From a checkpoint of a small transformer trained on Wikipedia.
Size: 12 layers, width 96.
Architecture: LayerNorm before each block, rotary positions, no biases in attention or MLP, untied embeddings.
Each number is 128 + 24 x the weight over its row's rms, rounded and kept within 0 to 255. Layers, rows and columns count from 0. Numbers have three digits each. The size before them is the row's rms in percent of the matrix's.

# layer 8 attention query, 96x96, rms 0.0497, rows 0-95, columns 32-63
098:099142084121152138078154136147140120100126150122109124133146105164107102128119113138135115151137
086:116111115164135135138139147156117156152117160081125126099089114069131143127143132087109111094104
095:150096138140140110179142111114102154121161123138123136141134153101151155168122105093103180129140
093:114137140115134105148143106105124112142162131086126169153124131099131088168144096076118138095123
093:112136137152111136155146115125122090109100098116143078073136096133133138111130182168117135148092
079:141145136104147141163119115137136072160137127115123173170107176117123104138097120106104132118145
091:139179114185111134160101095097145125138080095163115114106148120093117122142114162128109130140107
123:123170149148133136151098143120171081094059110146098112118126108098121111115164125111120095121139
106:098098140155106152133190108154133113117156154121141164144180068122129115107107124134155133129130
102:121139116139168150152132117078101150087124123122127125134137090092120135104133114090133140148166
102:125097110104166113164142122140090161102170118097120146121161094130141138114101138164112168136109
104:099103110148146087157127135114142133136126112097145180138120207115129130137104147075106113160147
095:113067118121124111121131123099156190127152133158116152158055140110125131132141086135125148138142
098:138136119119096101083102126112130151159165125138120080152093143145119142110151140167140127139096
120:139193117144144131125087110115116130140128096088096144128146157140114144133090127153062151131165
116:137140122109107113111093151103106124123107105181132127149143148160096138114062136099142142148145
080:108137082142111150095112170111136130137123136115125131145149127133137092126161128160164134136122
091:087159120104136133152120067093116142144141098163177153131093098101135130134174152115118145116142
065:129158090109120104155156117149133118114142132118103157107134152143104134109105098133086095174161
069:123175131139122171106139115135164079107118149120130096145098054174093109124128133137130091077095
087:131112138107161095145111124137141158139143098095124141115135187114142153111179109108153146108166
116:104142126175125170140088135111123116132065119124110143149150079136090118160094166140119121141109
118:103169104173130138069157121149112156135115144094112137123131079104102108121156189131126136130109
094:119142112084106122127123136109127117085117113165133123141111162137130148095122105115141117123141
093:113117151084101137143161110101111122096135127092154122160112141144129065120158121114097136124109
109:149120155175114104142104129133144133090145144132166118131112160148123136131070132131129135115130
110:158134120142135126158107099120116159119137140128119128114138159095129119096127181097109123136103
096:132106120103123153212161137109149128122143125152140107100125121104116131144151112099163150101085
107:123155128119142111104116127137167102149147149123156115099137153144081121157138172125151065187150
123:121107150083141120144154111100127089166130122150109068125092153160147080146117174126151101119158
108:122114133128183129141161150113129148172108116144140131112146125120134109135110084170115161135147
110:151128100142074116148069129162163116162098136088112157163150149139142137106117122124143210132151
087:107135086165101133103123134137155147105100151126123148107146121107151133112151119138138094130115
082:130101135096152122147114122133138136114150103126159108124118173147098126162123112125105169116113
079:118099151098139105144167137130111131117177103115130102114117159142133138138155132134099138141122
078:164146158119145111130143122107091134121144127128135117163144123106136113198100103095104155134127
080:127146088127145133183128134132179076088136141166118118094117159097178165153123132109176143155128
077:137103144096143121068111161111127152153137115150145087140123183131142097125115141100105113143184
084:143126112178126107168108085124159132150089131144115117110126108109120134132125120099157116129111
126:104190161147125135146121156126124108081061139154103125099138092073152092127126123094144137128144
106:125125151121098180154174126138137086133132157136121183122167119146155128134119117120125131152127
105:151129104138160136186110149108088119102123125104128150132179134106124087171123139125101160169111
111:107139125107096126128136110106119160152176097163162123093122116103156142125080158151135174149122
113:147075112158157106166151138125120158094154166122135158132131160114113161107124161103093133135138
112:100116120126113105094126130119115140151162176147094138132087142153138155170109086147109168119125
117:122102120135128121140107106143132140174131136142139133124099117121134168151146165132183192120135
112:143202132123122159146101120136129157166125079113113134103119142123149159084095116190106134152169
118:113135102104134143097113128097090149165105120142145106156141146144085120101053140148090135150119
065:110096100136094120105136152141149157107144153121151104087160142096127131112180106119133130115120
065:151166166103128124155139100134108123150109150103080143185083108096125174120088119068141128110153
050:081150135105126157096138109195137097128116122169148105136162098121145112097115143160105148144126
063:135188122180088119147103113102120107125100134144127130119133085130114142124112111128168113156109
094:117093090061127123160122142146147140132153098102171144147099161161156164140117127137143173110168
094:113166118171128138166143148100104114135122118164111141120183105114085107124129179098108125159130
101:113165100181122111077117118151163112135127141118093125124131152145130144120151186176119130135105
096:120149116079121144129153115107116130132132117161141083121112125094155141107129116107141147150151
119:124115147098092128126145144120085139154143122118142076153155122140125058116167139163112107134121
102:162099123108105091150106143115143108096112102131115124086107180145164163108097125149129178113142
112:133192126136167157162121134106089154132121143106119101153112123084114090098129140088141105108112
113:106138127095140160131135119098161121132120100163132117070122120121129132135170130129133093127095
118:148155152132130096076138141143143125112110143114147086087123150109105133133166136101163064155142
119:118125137089169138147119091113132095155128119147121090134069176161140089175143169134142101101140
117:143115091118163129127139164077144136170115115107118130137165137094131088126161080171097124142131
117:158148121114112107109107133171126111106112136103128145156151160132119121102167092105138191125136
078:098148119113148165150132131131164089142157141136143167149119132140133092093147123133162133105124
095:144115206097101126156138091114130167124126109159113084121148140110127122181144128133152132098162
096:135126135077124161115158120101148162130153094145149110096111155146129125127121097164168146124133
101:135137102120148100143162132137086123096095112151150128140170103090166114129109128091088150144155
095:140122118147143134173162115127149147134146150113112159144062136101144146106148091137126124136153
128:104111144100127118077124153121124128095159099139130085092141158131141147110164128146133100122150
156:141143123154121146184115134132109120113089118127112131112138110124106124121116165151123179152070
133:133124137179148142163102113121133109164099147107151186115104089088117153121122140091129153113130
092:109166120130107147177131124149145121136112152166126159173140117109101147154098132118104102141148
088:103163125175183130129122140109153120125104125127132120099147148073124132068140147141121079170092
076:117098146116108155118136120133155201150136141148139135177128154120117128108132139154188145168110
090:140105110156100086092110148099116170102132120136127118139112162126138165142181154108127157146128
089:136125124173142126159109116125164135174122111117118154126123101145114141153151176125131145169127
094:107113117083134105082129133121115122101120129110131065120145182107139131129129165125127155156114
082:105136104140153118083143172109113134135099154149090132127128124144157116168160130168138124146162
092:124132131137173135141140124116078126158134109127120149140142114126094087109074137157119155166116
065:108150118130153141122136140137133096141149125106160103132133144143175121112140177142139140109096
085:144135109130132123126163099163101141141139156111098165140123100112107130138089116134081154088154
078:084146089102128125099152131152185112115118114107114128103159147124127118135095128122117127145125
108:153122112181163125147102108116141126163108142107127161153116112074097111141089147079107124120151
115:148098162091114128107163123106104142064132115140138091094131134124153109136148078155146106113139
090:122115121132119114103122079087149134185185134146100148142119138112101111130119116127118112122129
117:154131107137093122158117124187119103119091123094113161095160103170090098153159168127111123148110
117:134121163098117144094104118118126102109134105125127077146121159141126141133147099133138081125124
096:166086102100123089126144118109130109140139167133138098123126160125125102114156144148086117129127
108:145106131113129133125144093109149123147149133128143139115082094107183143124125114116106116116143
120:101133108137166141164143088112135159126153164105149121099102138114100164099117140118161101095142
096:122165161126127115134137087097120113185142102121160148117124114134163139101158106107134091091144
086:110158077138178110152117145153136109068119100147113087126111134107131172118149155082163098170137
094:125130117125156177136140137096130134138113103136151168135119119175109124155138129126139118108165
095:139112155103094141116110118100147137129143116129167142134140148137183120151140094115143149142185
082:161172102124138157151105121130113117125118098172123120146100137067127096151148103123122155101156
# layer 8 attention key, 32x96, rms 0.0486, rows 0-31, columns 32-63
055:150163161130145141098169149121088088143126079110147077143142149145093129107117134127126122149132
065:147097137147168124140102150118126136150110144148155127089151176136125139113143144133102130182149
087:169113105073126128134121100153076112153132118122107123128142174099140164147105128113125110158139
086:139108142111157149103143106148063102146129154101117141117124126108140148190122140116098132116155
096:127087128126176177125148125125143116156119129099091164100167168118147131109107132123092136176134
087:136108108139097094127099141149140111108159131141120153085205133144143137127137124151111135141083
119:122135149170080151155104108140160105131136139145134134095134081148114095150138085116143125091099
097:136171133068139118143135118156085107113164124141148144064188114155152128113144106124132137131173
113:150129120115118137126120130183145101129119107103184113130090098157130158147118046123143124096148
108:131153134131152101128141138092037122134100120160093159103127116100138085118128113128154122133134
113:124116138098085128133174141134117123184196115150145118110144131145096114136094129136093172120115
113:095096150130173149175125107136105135139131087121148142152124141109079155105096170145105085138166
104:127128120130127112133094136145165141144154131152122131120082186134140137118101092167091146102094
113:148113119102097152160128125125155109139158100145132177123170111113130130100127117167116149138128
114:110148113132139155144151166147122128124131104096084102092149122112127113140102141122098181143159
117:105178109112144135135147125086079125148121083095159102124150125099081094131132129115139167100175
088:109157114155094111126157149111159123115118123146125117127108124170096092114111106163127120119109
067:126071135087159139159138142087153108113123160140141147129132151127159146151115106096125109143117
064:146111142160140116150125112143129160118099120139103083092141161151121116089107166166085115119138
076:128076142225133103152135131102131125130131107132166139150136123088119126123111123143121137119119
083:153144153117124131075139126126138115124157165107097098081135182181141112130151125118126139172163
089:123156148171110090154093116093129100125110132145118139101112084131117131131154104153101130120126
085:129106126131173120119139130120107134093155115132134078127122139093096132142119179155105072127132
134:131154138065131124072154130126098120105155108115113096124133155155169123117102155159124104116138
110:101091162118109148100116145090118142128128109187149141127150154159117149139136121109162073185150
100:087137128098133119157134110134153154108117128114135132140164140139094113129131166121124112091112
103:123137125154148141141163131134083126099083127136112122122108149103136130092135202135108120129130
105:083126111102171138138159119093147134090122155114157078131089120101101138153151134123136183136093
115:100151093117124088100138148179153152137112138122092126128142097099112141155160140096102116146149
116:092119133073163147142140098108172154154096134136148070135128152149159100129091117137135107132110
107:130137174163136074146132140095117156090112126130080145125107104140120103162139073149148116153164
114:143068167099115124093106108110144163142107122126114168150156137092127119123102119128136161138159
# layer 8 attention value, 32x96, rms 0.0494, rows 0-15, columns 32-63
092:128121118111079125115169135106141109136094113098147145122106132126142113128147138144134173115130
097:115136115099100152131134086141129129105132112123073130138129183141130130151111116109170158116127
106:112127124149149088144094129147097109124103159103141099124110128164160135089121126122148151140133
100:114177177099117139138099093141142130118144090150140123104126131165133125130171130096134140150124
102:143119103171086101112135148103132107140148155127141109118124165103125143134131130099157140100114
108:153156151116088122170112154128155103127150091139156085155131145126126113090055162134137111146178
103:109149121105142186138148142117161127148133105137128166112122146072118089123149125118132119118162
097:125120091125123174133105141132056086144113136109136103118122138120130144126145082140110113107138
093:146119144146097132132125104177118121171138107145125109104170112138122119111146129149143130122105
096:126131146103094147127116132152135114133131134107129093130077148114133128111139107145113167126132
100:104120143094144106110153147122128146152147155140152122119098120163098151153141141082081130107153
105:138107076118156163113136147154139150158161104107120102128116126113140147106126132141100133106194
102:106162110100081185120113168137109129121121134146135111136146124129110167112141101123108132122108
089:122151107144137125136123126100155074107073169144101104131144132113128139121146145145092153077110
097:117129162127127089106139145136151069185108101108137160104152142135126126080105130144124103134154
110:123159132116120132144071150113119079108141097112080125161130102142095153130141148100167153102151
# layer 8 attention output (transposed), 96x96, rms 0.0604, rows 0-15,32-47,64-79, columns 32-63
091:123172146161124156165101127162120144138131131089117147112118180114075121102089141134120128131123
097:120098094135143138155153186150155100112144156090105181121139151130136118121135121145091113154139
106:106127125088156157143102126139175106186127104127154137122075130098131121129122109155083139150136
096:131091108118142073149127144103108111147145127138132126143144140108091184144139135170130135145105
099:119101147142149148109122082137140124155144110129123170140098140160123143125091143112120091140111
092:120095133129166112102120155134122140171134127136104105105052143115096143168112121128096142145136
103:092076106119125131127145104108116165155152092109146154147102124094124098169117180147119129112087
102:120143140127124171131124091158134116132092161131138119113157185138124110098140178132138126167101
091:111127146126123085141120140145101128115108128134104161119128127158085150157103131087143127144181
092:143154109109115127141119155184133093111092142130146128141159121150117120169157172145110144149117
095:158128112112123111125087139084110126119114101126102146133157143141128119153110068096143156127137
109:138155154129142155076116123142099103130139111172099134095150150133111101121113152107122155153097
103:149148089121147140157144119112176162158156140080139094120117136101109126154118144139147142114091
095:123155104096128122138109130139105145124158120150093111144164130103137114146100101132172178118126
085:103097155131122149119137103131123149148096146108117099094145189160108154164138086154111119154106
101:132140136144152095111092178144137104117149111125114136070109148123123138116112132112143106150162
107:137108172102131147082111161124127114095111100128150111107113108108098105146150179139173164158160
103:131127115143105122144145144117099141141130155125126089122149112134122179115162162112120163115138
126:155110198138114150102144120139140158090089149130131151114178165117109133161121138111140148108133
108:156130108154143126139128101132142109135147128151085122154120143165140095132083139107109140111115
108:129176121110106126131130111165139126133107138125125133100133135116174087186128136167131153104109
125:113130087115094139130164142115126167099134139130111128115159155120121145100118143123138094159106
101:137147126158157168116141120125140142159116170096122143133133152182117148112101130083145072114116
116:112125093134082123136086139127142138079176085150119100111135120085164168137148091130137167130154
107:073083104130129142147137140143134146134123133125147107097117149164116135099159101166099132169161
104:074155142141126091126126131166110170163140130168114110111169072160120132082103119149121116128138
124:123141105129144173127129147126127122099140130115149158133119170136134168119161115141149163142105
115:139164129103111124127135130136116144105119126116137101123115128146132100127154112139174134153155
120:120081140112157083135115085096089102097170154114146158136107103134120099116159117127105139135161
106:157103133137065145121098119144130110099129146138144130099139165140101146164165110108121135138103
122:165121097165126124163121103121166112082111127159131154145144109163154113130146152100102147153104
108:151127105104103117094103089164135157130138109107088120172103164157119146146147144103109133100116
087:151109105119159081139109134148168099123150093113090103133159134152164148141147116129127113124152
090:098097099091142159085095097107113130130105084135170110166122132133133143101092147125150114117135
083:139112133148066125129109116087106139126160112152129133148126115148164133108166116141146125134130
098:104151168147096125158091132168153095068138159098140125123096090138120164116131096119141123103172
088:142120117111138108100156148098109133092119129097140126112167103137139149103141094096097163126196
093:131148096134152110088154167174080121099116106124137138123131138121160123108129131116147100078125
099:127166135170165085120119155147116109090116118126100094096114099105157141114096095095122124118145
068:171140105148127105130137164155096184151150110096141118130127124139121143152100136139126108137134
082:161147124164126136130146138129150179132137110114100100144114193116133086156085113168137115130087
083:109092153138144156114137089073146118143113128127147097150092141114128152088168125161129138079121
089:097127151105119156128105106115139122166112108143134073125129143116132109131116145160121100116122
084:141074139163103082118128169152151102159135077118144113133107136113113155147156097118122075092108
082:156117168120113140118123141159131149126113117153105151120151134098141146101142159112060119137093
073:094110096114131143097148147083130129164116156145167115179104106132145106146083144119123117142106
086:132148147130119131107097169119158145124137138132102119183124141112155106132106103115154129090178
105:102134133082115136132140101121132131146107125147151122146175114120149079091131087136127135167156